Each number is 50 + 12 x the weight over its row's rms, rounded and kept within 0 to 99. Layers, rows and columns count from 0. The size before them is the row's rms in percent of the matrix's.

# q: layer 15 attention query, 64x64, rms 0.15, rows 0-63, columns 32-63
# k: layer 15 attention key, 64x64, rms 0.161, rows 0-63, columns 32-63
# v: layer 15 attention value, 64x64, rms 0.144, rows 0-35, columns 32-63
# o: layer 15 attention output (transposed), 64x64, rms 0.121, rows 0-35, columns 32-63
q0 079:52 61 39 32 47 75 51 31 28 61 53 61 50 51 60 70 38 59 63 56 46 64 51 41 40 49 45 53 55 48 64 56
k0 061:49 53 60 40 44 58 44 42 63 42 41 47 67 36 69 21 43 40 37 50 45 67 60 54 58 50 38 22 51 51 30 63
q1 076:37 23 46 41 48 45 59 49 42 27 39 72 50 57 45 59 60 70 38 59 50 38 44 39 47 53 56 53 28 65 79 50
k1 072:65 41 44 71 51 51 42 25 71 63 56 61 32 63 45 44 44 45 59 60 47 61 59 58 35 61 52 22 66 48 37 38
q2 090:50 56 55 30 50 41 36 34 55 54 39 28 39 61 48 82 45 43 66 64 50 67 44 47 29 61 50 63 52 40 52 54
k2 089:47 56 67 57 49 67 51 39 56 61 49 68 46 44 40 67 54 39 59 32 57 55 43 60 36 62 54 19 61 46 32 18
q3 079:34 50 36 33 60 70 48 42 48 45 49 49 55 67 53 44 54 53 43 52 58 38 54 45 47 58 49 59 38 78 53 42
k3 073:54 30 56 47 59 57 58 56 58 49 45 44 42 42 47 79 72 41 41 57 47 33 46 48 28 51 65 41 56 40 59 59
q4 077:60 56 46 58 68 22 59 57 64 41 48 40 28 59 38 52 63 47 49 41 44 56 36 57 75 61 52 61 62 16 56 52
k4 086:44 65 46 65 31 54 48 43 51 67 45 49 52 44 53 46 57 43 60 63 45 78 61 51 45 71 39 44 36 41 47 32
q5 080:60 63 55 59 46 53 51 57 65 54 42 21 32 40 51 57 59 41 60 62 37 63 41 52 37 59 55 42 51 27 53 62
k5 082:56 83 71 50 47 53 43 41 34 64 59 57 38 51 42 64 55 38 47 44 41 55 27 49 42 72 52 46 46 33 45 55
q6 074:47 40 37 38 38 42 41 47 53 51 52 44 55 36 47 40 49 53 52 59 29 37 84 61 39 45 41 51 46 71 43 41
k6 089:47 45 61 58 53 52 47 54 50 41 49 35 69 33 58 48 29 45 64 46 44 65 40 31 50 48 55 35 56 46 37 42
q7 085:58 74 46 52 65 68 36 61 57 40 36 32 25 36 55 53 55 61 47 41 38 48 43 41 46 44 49 44 55 41 40 57
k7 099:47 53 78 45 35 62 28 33 54 71 59 47 24 67 54 56 47 64 55 49 44 65 49 53 50 50 59 42 51 49 35 30
q8 088:51 60 46 49 62 40 36 37 45 43 57 22 57 76 53 51 61 73 63 61 37 62 50 58 41 34 69 34 63 43 47 69
k8 101:38 35 36 45 44 49 75 64 68 45 32 38 67 46 34 28 52 64 45 52 51 28 66 53 54 59 57 25 47 67 57 55
q9 084:32 37 49 36 29 43 34 26 48 42 59 62 62 67 38 48 50 56 49 55 21 30 65 61 45 57 45 55 40 66 44 35
k9 090:52 51 35 55 54 44 46 62 76 37 70 57 40 60 34 45 64 39 20 74 40 36 61 61 46 31 58 54 29 39 48 55
q10 077:50 51 52 47 59 53 39 35 60 54 41 43 61 50 50 48 50 27 61 70 40 57 67 56 47 26 47 35 61 65 44 48
k10 086:50 56 75 43 30 58 48 33 72 65 37 61 40 62 47 67 61 52 52 52 47 64 45 54 36 34 47 52 56 61 40 44
q11 073:56 70 53 49 60 46 41 46 53 48 53 39 37 64 58 54 68 60 51 46 59 64 32 46 40 43 62 54 58 41 45 54
k11 108:57 58 65 50 35 39 32 37 62 73 58 51 56 46 63 74 59 51 54 41 45 70 72 47 50 50 59 66 58 61 40 27
q12 084:46 63 41 37 49 69 33 63 51 58 66 37 36 48 49 35 62 64 55 36 31 53 54 45 70 46 45 44 62 36 73 59
k12 089:31 45 35 39 48 66 58 64 56 52 64 49 40 50 49 47 47 52 49 36 52 46 50 61 43 52 49 60 24 49 61 44
q13 099:38 27 60 66 32 35 79 50 39 42 57 45 50 34 47 46 51 74 64 37 64 52 39 40 29 64 48 50 20 62 52 61
k13 098:55 52 53 43 51 37 41 44 56 62 63 47 36 30 54 42 50 61 52 40 49 73 57 34 41 58 47 42 40 18 37 62
q14 086:54 45 60 73 39 60 42 52 43 65 41 56 58 50 52 46 62 37 47 60 51 35 45 43 51 43 56 43 23 63 50 77
k14 083:51 37 33 47 47 44 70 41 59 60 31 82 68 57 60 61 38 65 56 46 32 43 37 39 33 54 44 31 31 44 44 61
q15 103:57 45 55 58 58 68 53 62 53 31 25 42 40 52 42 51 39 35 52 50 53 56 51 39 46 59 59 54 61 32 33 70
k15 106:66 54 44 53 59 61 64 41 70 51 40 52 32 61 51 43 34 22 63 40 60 52 42 30 62 55 47 45 47 48 46 44
q16 087:52 62 83 43 18 59 48 75 46 51 45 57 75 74 54 42 47 65 58 34 37 60 53 54 54 58 62 39 39 36 43 54
k16 089:59 49 44 38 38 69 66 43 52 46 62 47 49 51 47 33 40 51 57 55 23 47 43 68 51 54 63 52 74 37 54 63
q17 086:50 70 45 48 60 55 62 45 32 24 50 63 41 68 62 51 53 45 61 54 65 66 55 42 67 33 47 37 26 50 28 66
k17 087:57 67 50 46 52 42 56 30 31 35 39 64 39 61 64 54 70 32 44 42 42 58 45 29 60 48 57 46 59 48 29 71
q18 089:52 58 46 47 37 60 50 38 45 64 48 58 59 39 43 82 53 37 55 42 57 59 41 68 73 33 58 33 54 63 55 62
k18 093:65 38 44 59 31 55 48 38 44 53 34 40 52 55 42 57 58 72 56 36 49 39 71 63 78 47 44 33 55 42 57 65
q19 088:47 50 43 65 51 69 56 50 21 32 56 33 39 68 51 26 60 51 50 41 59 51 43 63 50 43 25 56 60 60 58 38
k19 086:23 58 54 50 41 49 48 48 37 38 52 59 43 58 58 54 56 47 33 54 64 49 48 57 38 80 48 38 78 36 52 51
q20 087:42 50 71 51 44 47 40 37 45 55 65 50 66 49 50 43 50 56 38 39 41 58 45 34 59 64 54 23 56 49 31 55
k20 088:45 36 54 64 64 62 40 56 41 65 73 30 53 42 37 38 61 61 49 45 29 68 48 45 44 79 43 48 53 57 45 54
q21 086:47 73 49 37 39 34 62 61 49 45 34 54 65 67 52 55 50 50 45 66 57 64 54 38 48 46 47 38 66 57 56 63
k21 089:48 54 55 63 53 68 54 69 59 62 52 51 71 63 47 36 52 44 38 61 40 62 67 68 34 40 38 23 60 40 43 51
q22 091:29 50 60 67 49 52 22 42 56 70 38 36 44 54 40 42 55 51 63 64 52 33 64 41 57 53 74 49 39 33 68 39
k22 090:46 40 67 54 30 40 31 44 54 62 45 50 54 73 47 48 49 59 63 31 49 45 66 38 46 57 40 70 63 48 60 48
q23 102:39 46 36 64 56 46 56 54 57 56 40 72 38 56 38 43 56 58 42 36 46 47 43 34 62 42 65 54 49 65 63 39
k23 094:52 46 45 35 50 33 45 49 66 38 71 46 39 62 32 46 60 20 38 44 53 46 53 50 43 71 44 43 39 62 79 25
q24 086:65 42 65 48 40 17 42 26 32 52 53 41 48 66 37 65 62 63 52 50 54 66 48 48 34 55 33 57 60 49 40 59
k24 088:55 35 52 44 66 36 60 46 65 80 50 50 49 44 55 46 65 48 68 52 43 51 54 57 56 60 55 32 44 42 34 50
q25 090:70 64 54 40 54 46 53 39 56 51 47 32 46 55 49 46 64 45 49 70 45 59 46 23 37 63 31 67 49 51 42 37
k25 087:44 41 66 49 48 49 52 23 56 61 38 52 56 56 57 43 69 64 45 59 44 38 57 26 33 47 51 77 36 46 58 50
q26 090:70 53 53 59 66 47 71 47 56 55 39 37 32 52 33 45 37 62 30 30 46 37 41 74 44 24 33 63 60 53 55 58
k26 084:43 39 55 34 55 28 60 51 58 49 27 44 31 50 42 51 39 34 48 73 64 33 48 45 38 44 52 51 67 65 58 57
q27 099:36 63 59 62 54 67 55 47 43 43 73 64 65 54 55 32 52 42 24 52 71 30 47 32 56 39 55 32 48 47 48 62
k27 105:56 66 63 57 40 49 70 39 49 54 62 28 54 31 52 60 37 51 34 38 57 47 56 44 57 84 55 57 43 30 39 50
q28 095:33 51 35 38 30 49 50 55 57 43 46 29 58 41 53 38 62 42 43 60 60 54 47 42 55 77 45 62 57 31 46 66
k28 097:62 58 51 68 31 77 55 57 45 31 35 30 26 51 47 17 55 52 26 55 38 69 55 39 51 53 53 52 46 53 53 57
q29 089:55 45 50 54 24 53 45 32 49 54 63 34 55 60 50 63 34 28 57 44 68 53 55 39 35 44 36 59 10 52 61 55
k29 088:51 46 45 66 29 48 65 53 47 68 49 53 42 47 74 34 46 83 52 62 47 54 41 36 37 76 51 64 38 63 46 60
q30 090:40 82 52 35 40 52 59 67 47 44 44 43 45 51 41 50 33 48 66 54 31 60 62 61 34 82 21 53 51 38 41 58
k30 094:55 41 52 44 48 43 40 43 54 61 42 36 27 46 35 53 39 47 47 29 48 47 38 66 41 60 42 28 62 50 54 57
q31 090:49 61 45 45 58 55 46 43 39 41 47 60 64 52 42 60 47 47 51 58 72 48 39 55 38 56 72 53 54 48 60 48
k31 087:63 51 58 72 51 52 51 36 34 47 69 32 66 74 57 68 60 45 33 38 61 50 57 49 44 41 41 43 49 36 41 50
v0 097:45 49 63 57 63 60 44 34 51 74 82 33 48 55 53 40 36 42 52 56 41 39 61 47 73 41 59 25 42 66 60 48
o0 091:58 68 58 61 46 54 59 57 47 74 42 43 65 59 58 65 55 48 47 42 41 61 60 29 28 48 42 34 60 70 50 52
v1 092:32 47 47 42 52 54 43 35 56 45 51 42 60 49 27 60 78 71 43 36 68 49 72 32 62 48 54 46 66 22 55 39
o1 098:37 53 48 48 30 51 43 73 78 63 52 54 50 20 47 51 68 64 52 63 46 56 49 64 55 59 54 65 55 56 46 49
v2 106:23 56 68 41 37 58 54 83 42 43 58 43 49 63 47 54 61 41 28 39 40 33 46 70 36 37 53 47 41 46 61 59
o2 112:41 64 46 36 44 46 39 24 44 51 55 78 77 54 63 61 69 58 60 32 51 58 56 75 50 43 53 26 53 38 43 44
v3 096:51 43 48 63 54 28 55 46 60 39 50 58 34 56 47 26 57 46 32 50 55 58 45 74 52 31 37 30 44 24 41 51
o3 092:52 41 46 40 56 46 55 51 64 27 59 64 65 53 55 66 42 38 47 42 65 79 35 62 50 48 74 38 69 35 49 41
v4 089:40 53 52 33 39 41 47 47 48 45 52 48 53 48 39 46 38 67 76 49 48 50 70 50 28 52 52 38 53 66 65 43
o4 086:31 54 41 48 67 43 42 57 36 39 49 59 46 43 49 44 56 34 22 54 48 45 50 78 66 55 41 25 39 35 60 53
v5 100:48 29 66 48 64 55 61 64 39 50 48 68 55 25 46 45 48 44 54 38 46 38 59 79 41 53 44 54 54 32 38 62
o5 101:59 28 58 57 35 25 58 32 43 34 46 60 59 49 50 81 37 42 54 68 63 36 59 71 30 54 57 73 56 42 42 52
v6 104:35 59 46 38 70 35 40 50 46 25 47 64 58 44 38 66 33 57 46 50 72 57 43 64 50 45 74 19 54 45 61 57
o6 103:46 60 39 45 48 68 64 52 48 41 34 37 60 15 49 52 55 40 57 60 54 39 62 58 34 49 44 46 62 40 45 79
v7 098:41 44 49 45 33 42 41 36 61 71 47 53 48 50 45 64 59 60 41 58 47 53 41 40 55 61 68 35 68 33 64 69
o7 091:49 65 59 68 25 72 50 45 35 50 54 44 69 41 34 48 44 41 40 32 44 51 44 49 47 57 55 61 68 73 53 48
v8 081:45 21 41 48 62 71 83 39 60 39 61 47 37 32 55 77 48 44 54 44 46 53 68 51 37 49 67 52 47 62 47 39
o8 078:46 57 41 59 48 26 71 34 35 56 68 27 55 58 38 37 39 29 46 43 60 43 34 67 66 65 48 52 61 35 62 59
v9 094:50 33 41 60 59 39 28 45 34 51 47 51 49 46 63 57 42 38 67 32 39 50 38 53 28 54 40 25 53 48 60 38
o9 105:47 47 49 54 37 36 53 46 40 17 42 67 57 63 61 42 68 47 64 45 64 52 61 64 38 48 43 46 40 51 67 39
v10 092:53 41 11 51 66 46 62 77 37 50 58 52 48 54 59 45 29 70 43 67 57 61 43 49 38 55 52 53 51 53 29 41
o10 096:36 41 60 46 51 57 55 32 44 70 41 40 47 43 39 42 12 45 52 66 59 71 23 45 47 31 61 60 31 46 41 54
v11 099:50 52 63 43 31 38 35 57 37 71 42 51 45 58 36 54 40 52 45 29 60 48 56 37 59 34 42 46 53 51 41 75
o11 095:49 34 51 44 53 61 69 35 53 49 52 31 52 42 89 39 31 57 42 45 34 69 45 54 18 55 52 60 44 60 45 45
v12 101:51 52 47 57 46 51 39 77 60 59 68 76 46 41 34 55 58 55 55 46 49 48 50 64 46 55 47 59 71 50 47 26
o12 095:64 34 60 38 60 44 44 64 55 59 25 44 54 27 55 61 58 40 64 53 68 56 53 40 48 30 58 52 62 26 42 32
v13 099:67 37 54 85 61 47 59 50 48 78 35 33 39 47 52 36 62 52 42 58 33 52 70 59 68 66 43 59 38 61 61 49
o13 105:29 30 59 54 80 27 26 68 33 71 69 55 44 37 33 44 41 55 53 61 42 47 42 41 39 51 41 54 56 77 61 45
v14 103:53 49 56 50 45 34 56 49 37 52 63 37 64 52 52 47 47 32 64 80 50 47 52 52 49 46 57 73 34 48 37 38
o14 106:59 47 63 35 72 41 56 34 55 36 62 46 53 59 65 48 59 44 41 58 43 52 55 35 72 63 52 46 44 45 29 38
v15 097:26 33 31 56 44 53 43 43 61 62 58 59 53 30 35 55 48 84 53 47 50 50 54 70 70 49 48 45 29 56 45 58
o15 101:63 41 39 55 41 76 24 55 44 52 42 44 57 48 73 44 53 54 32 40 40 25 42 42 34 45 72 63 62 53 52 63
v16 099:30 59 58 29 67 47 65 52 42 43 41 73 41 48 47 53 47 64 50 63 66 49 19 48 50 62 51 60 62 47 55 60
o16 094:58 40 42 60 40 46 66 41 48 34 48 45 33 39 46 46 58 40 32 52 57 52 56 71 59 68 56 51 56 66 45 54
v17 087:54 46 64 47 52 58 35 45 47 32 51 45 36 30 42 49 49 52 64 58 52 59 50 49 53 71 61 53 53 53 75 63
o17 093:60 60 41 56 62 35 49 77 38 40 56 72 36 26 44 43 89 58 45 54 69 47 45 30 53 52 45 52 34 60 33 45
v18 095:24 53 48 58 41 68 43 54 46 53 39 61 33 36 63 47 56 47 50 74 47 41 61 39 52 49 53 43 55 51 35 34
o18 095:36 73 41 51 45 57 47 40 78 62 54 60 65 52 41 31 51 50 29 51 53 25 47 50 57 24 45 63 55 64 48 40
v19 103:34 60 42 70 51 42 48 43 62 51 59 61 62 57 60 56 46 40 53 40 32 52 57 29 51 49 50 55 61 74 28 64
o19 107:42 54 35 43 60 43 52 47 29 62 59 40 43 57 69 69 41 47 61 45 41 60 29 43 53 35 43 55 54 50 47 37
v20 107:38 50 44 52 62 57 70 39 65 74 38 57 51 61 38 37 62 51 41 52 57 38 52 50 56 63 44 35 65 69 65 48
o20 115:64 48 55 59 68 54 61 66 61 82 26 48 81 34 37 53 48 32 28 57 47 47 56 46 43 65 45 46 56 60 58 61
v21 100:57 35 62 29 44 49 72 63 82 59 58 57 69 57 41 44 28 48 51 44 62 41 35 54 57 63 36 48 48 45 54 34
o21 095:47 40 38 58 60 53 50 41 42 35 76 56 30 55 56 37 33 46 37 49 67 52 65 42 60 46 51 56 60 42 59 26
v22 103:52 57 55 56 57 13 65 54 49 30 31 46 63 30 67 59 44 62 46 61 31 66 55 44 33 47 48 44 63 57 47 36
o22 093:40 50 47 40 22 46 32 40 47 52 17 48 48 57 50 53 51 50 47 74 49 56 54 57 76 35 36 50 36 43 68 52
v23 117:62 39 70 39 47 63 64 60 57 57 58 54 44 58 49 53 53 36 65 65 60 59 29 50 22 36 52 39 58 42 55 45
o23 115:63 65 44 51 57 58 63 33 50 32 44 62 55 61 73 27 59 29 61 45 46 58 40 64 58 45 57 56 38 48 49 36
v24 100:38 44 51 53 62 44 44 56 42 52 41 72 35 51 24 35 61 44 61 49 44 50 49 62 52 21 57 38 40 41 71 55
o24 098:65 48 46 61 54 49 68 43 53 67 35 71 50 56 63 52 50 42 75 51 43 57 54 61 39 33 47 36 75 51 59 58
v25 107:47 43 75 52 44 33 38 52 71 30 51 28 56 37 61 58 50 43 46 38 52 50 51 56 40 73 39 52 55 48 49 53
o25 103:69 51 48 27 51 35 44 40 37 61 40 53 61 67 51 51 56 65 53 57 44 56 59 60 51 45 51 47 48 46 37 41
v26 104:34 70 43 34 46 77 71 63 42 60 46 55 62 27 43 50 39 60 46 57 41 71 56 45 56 51 45 49 65 47 51 67
o26 101:43 45 51 39 48 55 70 44 51 64 52 37 56 44 52 53 77 44 48 47 31 62 48 45 53 56 69 60 37 47 38 41
v27 111:44 75 54 54 48 65 18 51 56 50 35 42 57 28 52 55 47 25 56 52 52 58 44 70 55 58 58 63 48 44 26 49
o27 107:56 69 48 53 45 62 37 44 60 38 60 43 60 49 75 53 59 70 50 43 42 53 52 41 42 54 63 43 49 31 06 62
v28 101:61 43 58 42 41 68 45 31 34 63 46 70 44 46 49 70 54 74 33 42 47 51 58 45 41 50 57 52 51 46 66 62
o28 107:59 54 58 54 34 58 45 46 65 77 49 39 42 38 56 33 55 44 47 41 44 57 47 42 36 72 55 54 45 44 45 50
v29 109:44 42 43 42 34 52 08 57 66 60 45 43 70 43 58 70 55 48 52 55 56 62 38 48 39 50 69 61 44 50 43 68
o29 112:35 49 55 61 33 71 41 47 51 48 57 52 55 42 49 33 55 72 52 47 61 52 41 23 47 73 55 35 40 47 44 52
v30 098:41 42 67 51 67 49 44 55 51 65 39 44 56 52 47 65 53 51 25 80 56 29 17 69 34 47 60 45 49 44 42 51
o30 089:59 53 59 38 51 57 69 48 53 45 69 56 66 42 39 59 50 38 65 54 59 46 66 40 54 50 49 40 45 41 48 54
v31 093:53 56 55 40 50 40 59 49 40 47 65 36 40 36 64 36 33 57 68 49 42 49 60 37 50 66 37 44 63 47 48 28
o31 097:58 60 48 43 54 32 48 46 55 45 53 14 32 85 48 51 37 47 42 57 44 47 59 60 44 48 43 54 53 58 43 54
q32 054:53 66 74 49 48 73 50 49 42 37 53 48 49 36 36 33 68 66 32 62 57 61 45 42 40 50 50 26 51 53 54 48
k32 053:47 50 40 49 77 53 53 45 57 59 62 38 43 40 61 58 20 43 61 30 62 44 30 53 35 53 26 68 46 36 55 48
q33 048:31 49 54 66 39 44 43 44 57 51 52 60 33 63 50 46 37 72 64 42 62 37 49 42 37 40 66 53 55 44 58 52
k33 054:75 40 54 32 50 50 67 65 41 48 52 33 72 69 53 37 53 49 44 47 40 52 40 37 76 42 49 54 47 34 31 61
q34 074:72 49 48 43 27 58 36 55 51 43 58 57 43 47 50 68 39 34 52 47 50 62 43 61 61 68 55 62 49 51 28 50
k34 056:40 57 48 79 63 36 44 28 46 68 33 50 64 49 38 55 46 43 37 71 59 54 48 39 48 24 49 43 51 40 69 35
q35 057:51 45 61 56 38 68 56 31 47 58 46 47 57 51 62 24 28 64 71 61 52 70 41 56 52 39 46 68 46 53 41 42
k35 068:29 60 54 37 47 30 49 68 63 64 61 65 28 52 39 63 59 55 51 47 46 42 56 41 44 54 54 53 50 35 33 67
q36 076:58 44 66 51 35 52 41 61 35 32 53 55 17 71 59 54 27 60 49 35 35 52 34 79 46 54 39 71 46 58 52 60
k36 072:44 55 45 45 57 39 43 58 40 57 59 61 33 49 45 51 62 69 55 61 19 68 30 33 57 45 52 68 50 35 38 49
q37 052:44 50 53 66 17 50 41 47 30 67 71 74 63 55 54 52 40 49 56 40 48 39 42 31 28 49 63 41 40 57 64 57
k37 068:68 24 40 33 50 52 51 43 56 55 44 55 39 58 61 65 65 46 50 39 66 44 30 74 29 43 56 70 26 67 45 40
q38 054:65 49 35 51 61 34 39 46 45 36 45 32 19 49 70 50 61 42 30 51 42 34 34 70 48 53 55 57 48 48 49 59
k38 071:57 38 47 41 52 58 53 43 46 57 51 50 35 59 76 52 66 58 72 44 26 56 44 50 48 33 53 87 59 61 39 25
q39 093:57 52 64 46 20 56 56 52 42 50 65 59 32 60 51 53 21 53 52 39 66 59 47 38 53 59 51 67 44 55 46 52
k39 078:62 68 58 44 43 51 40 67 50 60 57 44 39 41 55 69 54 50 51 41 73 43 32 51 45 60 45 14 50 57 44 55
q40 071:64 56 40 67 54 56 58 40 66 49 41 55 59 41 40 67 41 32 31 43 57 54 46 60 45 53 38 36 47 59 34 39
k40 084:50 41 49 33 48 60 56 50 53 65 60 53 44 40 58 58 74 55 71 63 50 64 44 20 60 32 65 51 53 43 41 53
q41 098:68 53 42 31 42 51 57 61 41 43 47 54 27 49 58 69 29 63 51 40 65 45 59 46 45 49 35 83 55 73 55 64
k41 069:74 49 35 43 33 37 63 50 55 46 48 57 35 61 61 44 67 42 61 42 43 47 53 50 37 41 62 46 35 70 40 26
q42 108:43 49 81 45 42 49 57 43 51 38 65 32 59 50 37 41 34 37 42 44 58 87 43 48 61 46 54 68 39 44 55 33
k42 114:53 83 55 43 44 46 49 58 38 35 47 57 50 47 39 38 39 43 47 55 62 40 57 46 45 62 48 17 43 55 38 63
q43 100:38 43 57 61 56 55 50 46 56 43 55 49 93 49 30 50 44 50 52 53 43 56 35 47 59 40 52 35 46 31 49 53
k43 097:46 48 49 64 53 55 33 52 66 49 44 33 53 67 43 48 38 50 41 38 47 54 36 65 62 69 42 52 59 33 66 57
q44 134:35 74 53 30 56 46 45 33 42 54 50 57 49 65 51 58 35 59 58 46 43 56 63 43 32 49 50 38 46 67 26 41
k44 121:44 55 59 37 28 36 53 46 34 60 67 40 44 49 49 67 50 49 53 52 53 51 44 40 41 44 44 49 58 71 31 52
q45 122:54 38 39 29 69 58 63 47 43 36 74 57 64 38 39 55 32 51 41 40 55 36 66 47 55 39 56 63 67 70 61 38
k45 120:54 48 45 38 66 54 43 53 35 68 47 35 41 29 49 46 54 56 25 48 52 56 57 48 61 52 38 81 47 74 62 54
q46 129:45 58 54 48 52 58 24 53 48 55 43 29 57 52 60 66 56 49 54 43 52 56 54 86 44 35 56 60 61 54 43 53
k46 131:34 63 36 61 33 62 51 57 42 48 52 39 55 61 57 49 63 71 62 44 36 47 76 63 48 44 40 45 77 57 62 36
q47 137:37 52 61 64 43 54 38 55 33 31 67 64 57 41 64 45 51 55 62 46 72 55 55 35 62 46 42 33 52 47 41 63
k47 122:35 51 49 66 55 39 52 54 34 49 51 51 45 55 41 53 58 52 56 31 51 47 62 49 73 74 34 59 44 28 43 68
q48 132:38 42 55 63 69 48 55 55 65 48 58 22 58 48 55 50 46 59 41 43 33 69 37 28 38 59 62 47 52 32 22 71
k48 123:48 50 57 56 60 43 65 55 59 60 65 49 38 41 59 16 54 55 64 47 46 62 49 24 44 65 58 59 41 37 51 56
q49 118:50 38 55 43 43 51 47 57 61 51 41 54 62 74 50 17 58 59 52 43 48 52 41 48 60 37 46 60 55 70 52 49
k49 119:53 71 62 47 54 61 49 47 48 48 42 60 56 61 40 31 74 57 24 63 38 47 48 47 44 49 69 56 68 50 58 35
q50 130:70 39 60 48 56 30 36 40 65 77 64 64 44 52 40 62 34 57 58 61 53 48 62 50 57 45 47 52 74 53 60 43
k50 130:34 38 60 55 61 45 48 46 41 66 51 76 54 59 53 64 17 78 74 55 41 52 44 40 47 40 61 54 52 51 42 44
q51 122:45 35 65 49 42 58 68 42 50 47 60 52 47 57 51 55 29 59 51 47 40 29 46 49 73 33 72 41 59 69 40 57
k51 125:33 68 43 31 54 65 63 36 55 55 74 50 59 47 35 58 36 36 39 43 57 45 43 52 53 54 44 66 29 42 42 76
q52 131:68 19 35 19 35 63 52 49 55 62 43 55 50 60 54 65 51 45 58 58 48 50 44 43 30 43 53 49 49 61 47 69
k52 126:64 34 24 41 63 73 42 58 66 70 42 56 64 53 51 56 42 49 58 46 51 60 51 66 37 37 48 53 59 50 45 48
q53 134:46 59 62 49 56 47 58 56 44 45 60 74 64 74 54 57 62 40 58 44 59 48 14 54 53 53 69 32 52 49 35 28
k53 126:62 53 28 35 60 37 59 36 46 45 76 61 68 67 60 54 70 30 48 43 57 66 53 54 69 61 50 45 43 45 37 39
q54 114:54 53 73 14 35 33 64 47 59 72 46 44 64 61 43 61 53 45 56 44 54 71 60 39 48 41 39 43 30 54 35 61
k54 119:56 53 58 43 64 50 52 60 55 83 38 40 65 49 54 66 64 41 56 73 37 66 36 58 52 35 50 51 47 42 39 52
q55 132:50 53 43 61 60 60 31 66 67 54 63 51 49 66 43 53 53 44 38 49 56 31 46 40 67 31 52 30 34 44 70 51
k55 126:55 56 43 35 53 33 43 60 64 37 37 55 31 46 66 50 26 53 38 56 50 55 44 49 74 17 54 55 40 54 49 36
q56 137:59 64 60 64 46 74 55 68 59 62 21 45 48 45 50 27 46 32 47 32 66 49 50 40 58 40 43 62 50 39 41 63
k56 137:58 59 50 74 55 59 73 65 38 54 23 47 59 46 67 55 34 43 52 44 61 39 32 25 38 51 64 50 57 51 41 66
q57 132:53 47 41 72 72 40 61 34 61 56 56 82 48 35 61 57 64 59 58 42 49 39 46 70 32 37 30 38 30 46 51 55
k57 128:47 63 45 54 70 42 56 54 43 52 59 54 52 41 43 50 57 34 59 31 64 27 56 69 38 42 50 46 43 68 44 68
q58 125:53 59 73 58 46 57 57 75 36 52 63 44 34 52 44 43 38 46 43 21 48 43 45 46 38 57 76 60 37 56 69 39
k58 131:38 73 59 45 47 37 53 42 45 57 54 31 53 46 62 52 41 60 45 23 57 53 55 48 33 54 60 61 36 24 65 44
q59 114:57 65 60 29 34 79 46 39 27 49 57 58 57 34 48 53 52 65 61 53 64 62 50 46 56 21 59 41 53 38 48 44
k59 115:54 55 35 37 30 54 53 58 43 42 48 70 47 55 54 53 65 73 65 49 78 42 61 41 56 33 73 68 22 59 44 58
q60 128:38 59 72 49 60 39 36 41 52 61 43 31 36 42 28 42 57 59 44 69 65 50 68 47 54 53 45 45 62 51 52 58
k60 121:56 54 60 44 62 50 25 53 49 43 43 44 41 64 52 63 58 49 67 50 38 31 50 43 39 47 25 65 47 57 48 51
q61 131:43 26 65 78 40 52 42 32 46 68 40 32 63 59 42 37 47 57 65 40 59 51 67 62 58 60 56 57 39 62 55 43
k61 127:43 49 63 61 38 56 41 51 46 69 49 30 73 51 43 30 28 40 55 50 35 52 30 41 37 60 40 54 50 75 72 53
q62 125:38 49 40 42 34 51 73 64 50 66 23 56 40 51 55 50 44 41 52 47 43 47 78 81 49 45 44 44 55 47 65 58
k62 124:52 46 54 61 35 62 69 61 33 54 37 76 56 48 63 53 31 42 62 49 34 49 62 71 48 47 32 57 47 45 84 43
q63 125:60 52 34 56 72 57 58 43 39 55 47 54 47 47 66 41 39 37 64 45 39 61 56 33 52 22 53 21 60 46 50 60
k63 128:51 74 37 48 58 52 56 43 51 61 54 69 54 57 30 52 49 47 55 40 42 50 32 46 43 45 50 33 55 56 39 41
v32 106:47 53 58 29 62 48 53 59 48 56 47 66 20 50 41 42 48 53 41 49 46 50 53 46 34 14 49 21 63 31 51 54
o32 098:69 38 45 62 42 49 61 56 64 44 50 34 34 67 64 49 44 54 67 43 52 40 38 40 59 70 56 78 43 53 32 52
v33 100:47 58 61 67 48 69 30 31 65 58 68 58 34 29 41 59 40 47 51 53 48 62 37 62 39 54 53 38 20 27 45 46
o33 095:35 35 45 31 48 43 68 53 31 48 38 32 47 61 60 69 59 52 51 44 61 60 66 69 53 25 50 45 38 62 55 34
v34 098:64 68 31 53 58 43 44 36 42 23 64 47 54 66 79 77 46 64 64 48 39 72 56 49 54 57 55 19 47 52 53 54
o34 090:35 24 39 61 54 56 46 35 69 61 42 57 58 49 64 25 42 56 55 57 77 32 55 46 35 52 64 60 71 53 66 30
v35 085:48 62 58 58 59 50 36 32 41 27 45 47 41 32 74 35 57 44 56 59 59 49 36 50 40 69 59 43 57 59 36 61
o35 092:48 44 43 22 29 64 40 53 54 43 63 48 41 54 45 67 42 71 63 53 62 40 49 59 42 16 58 74 59 60 58 46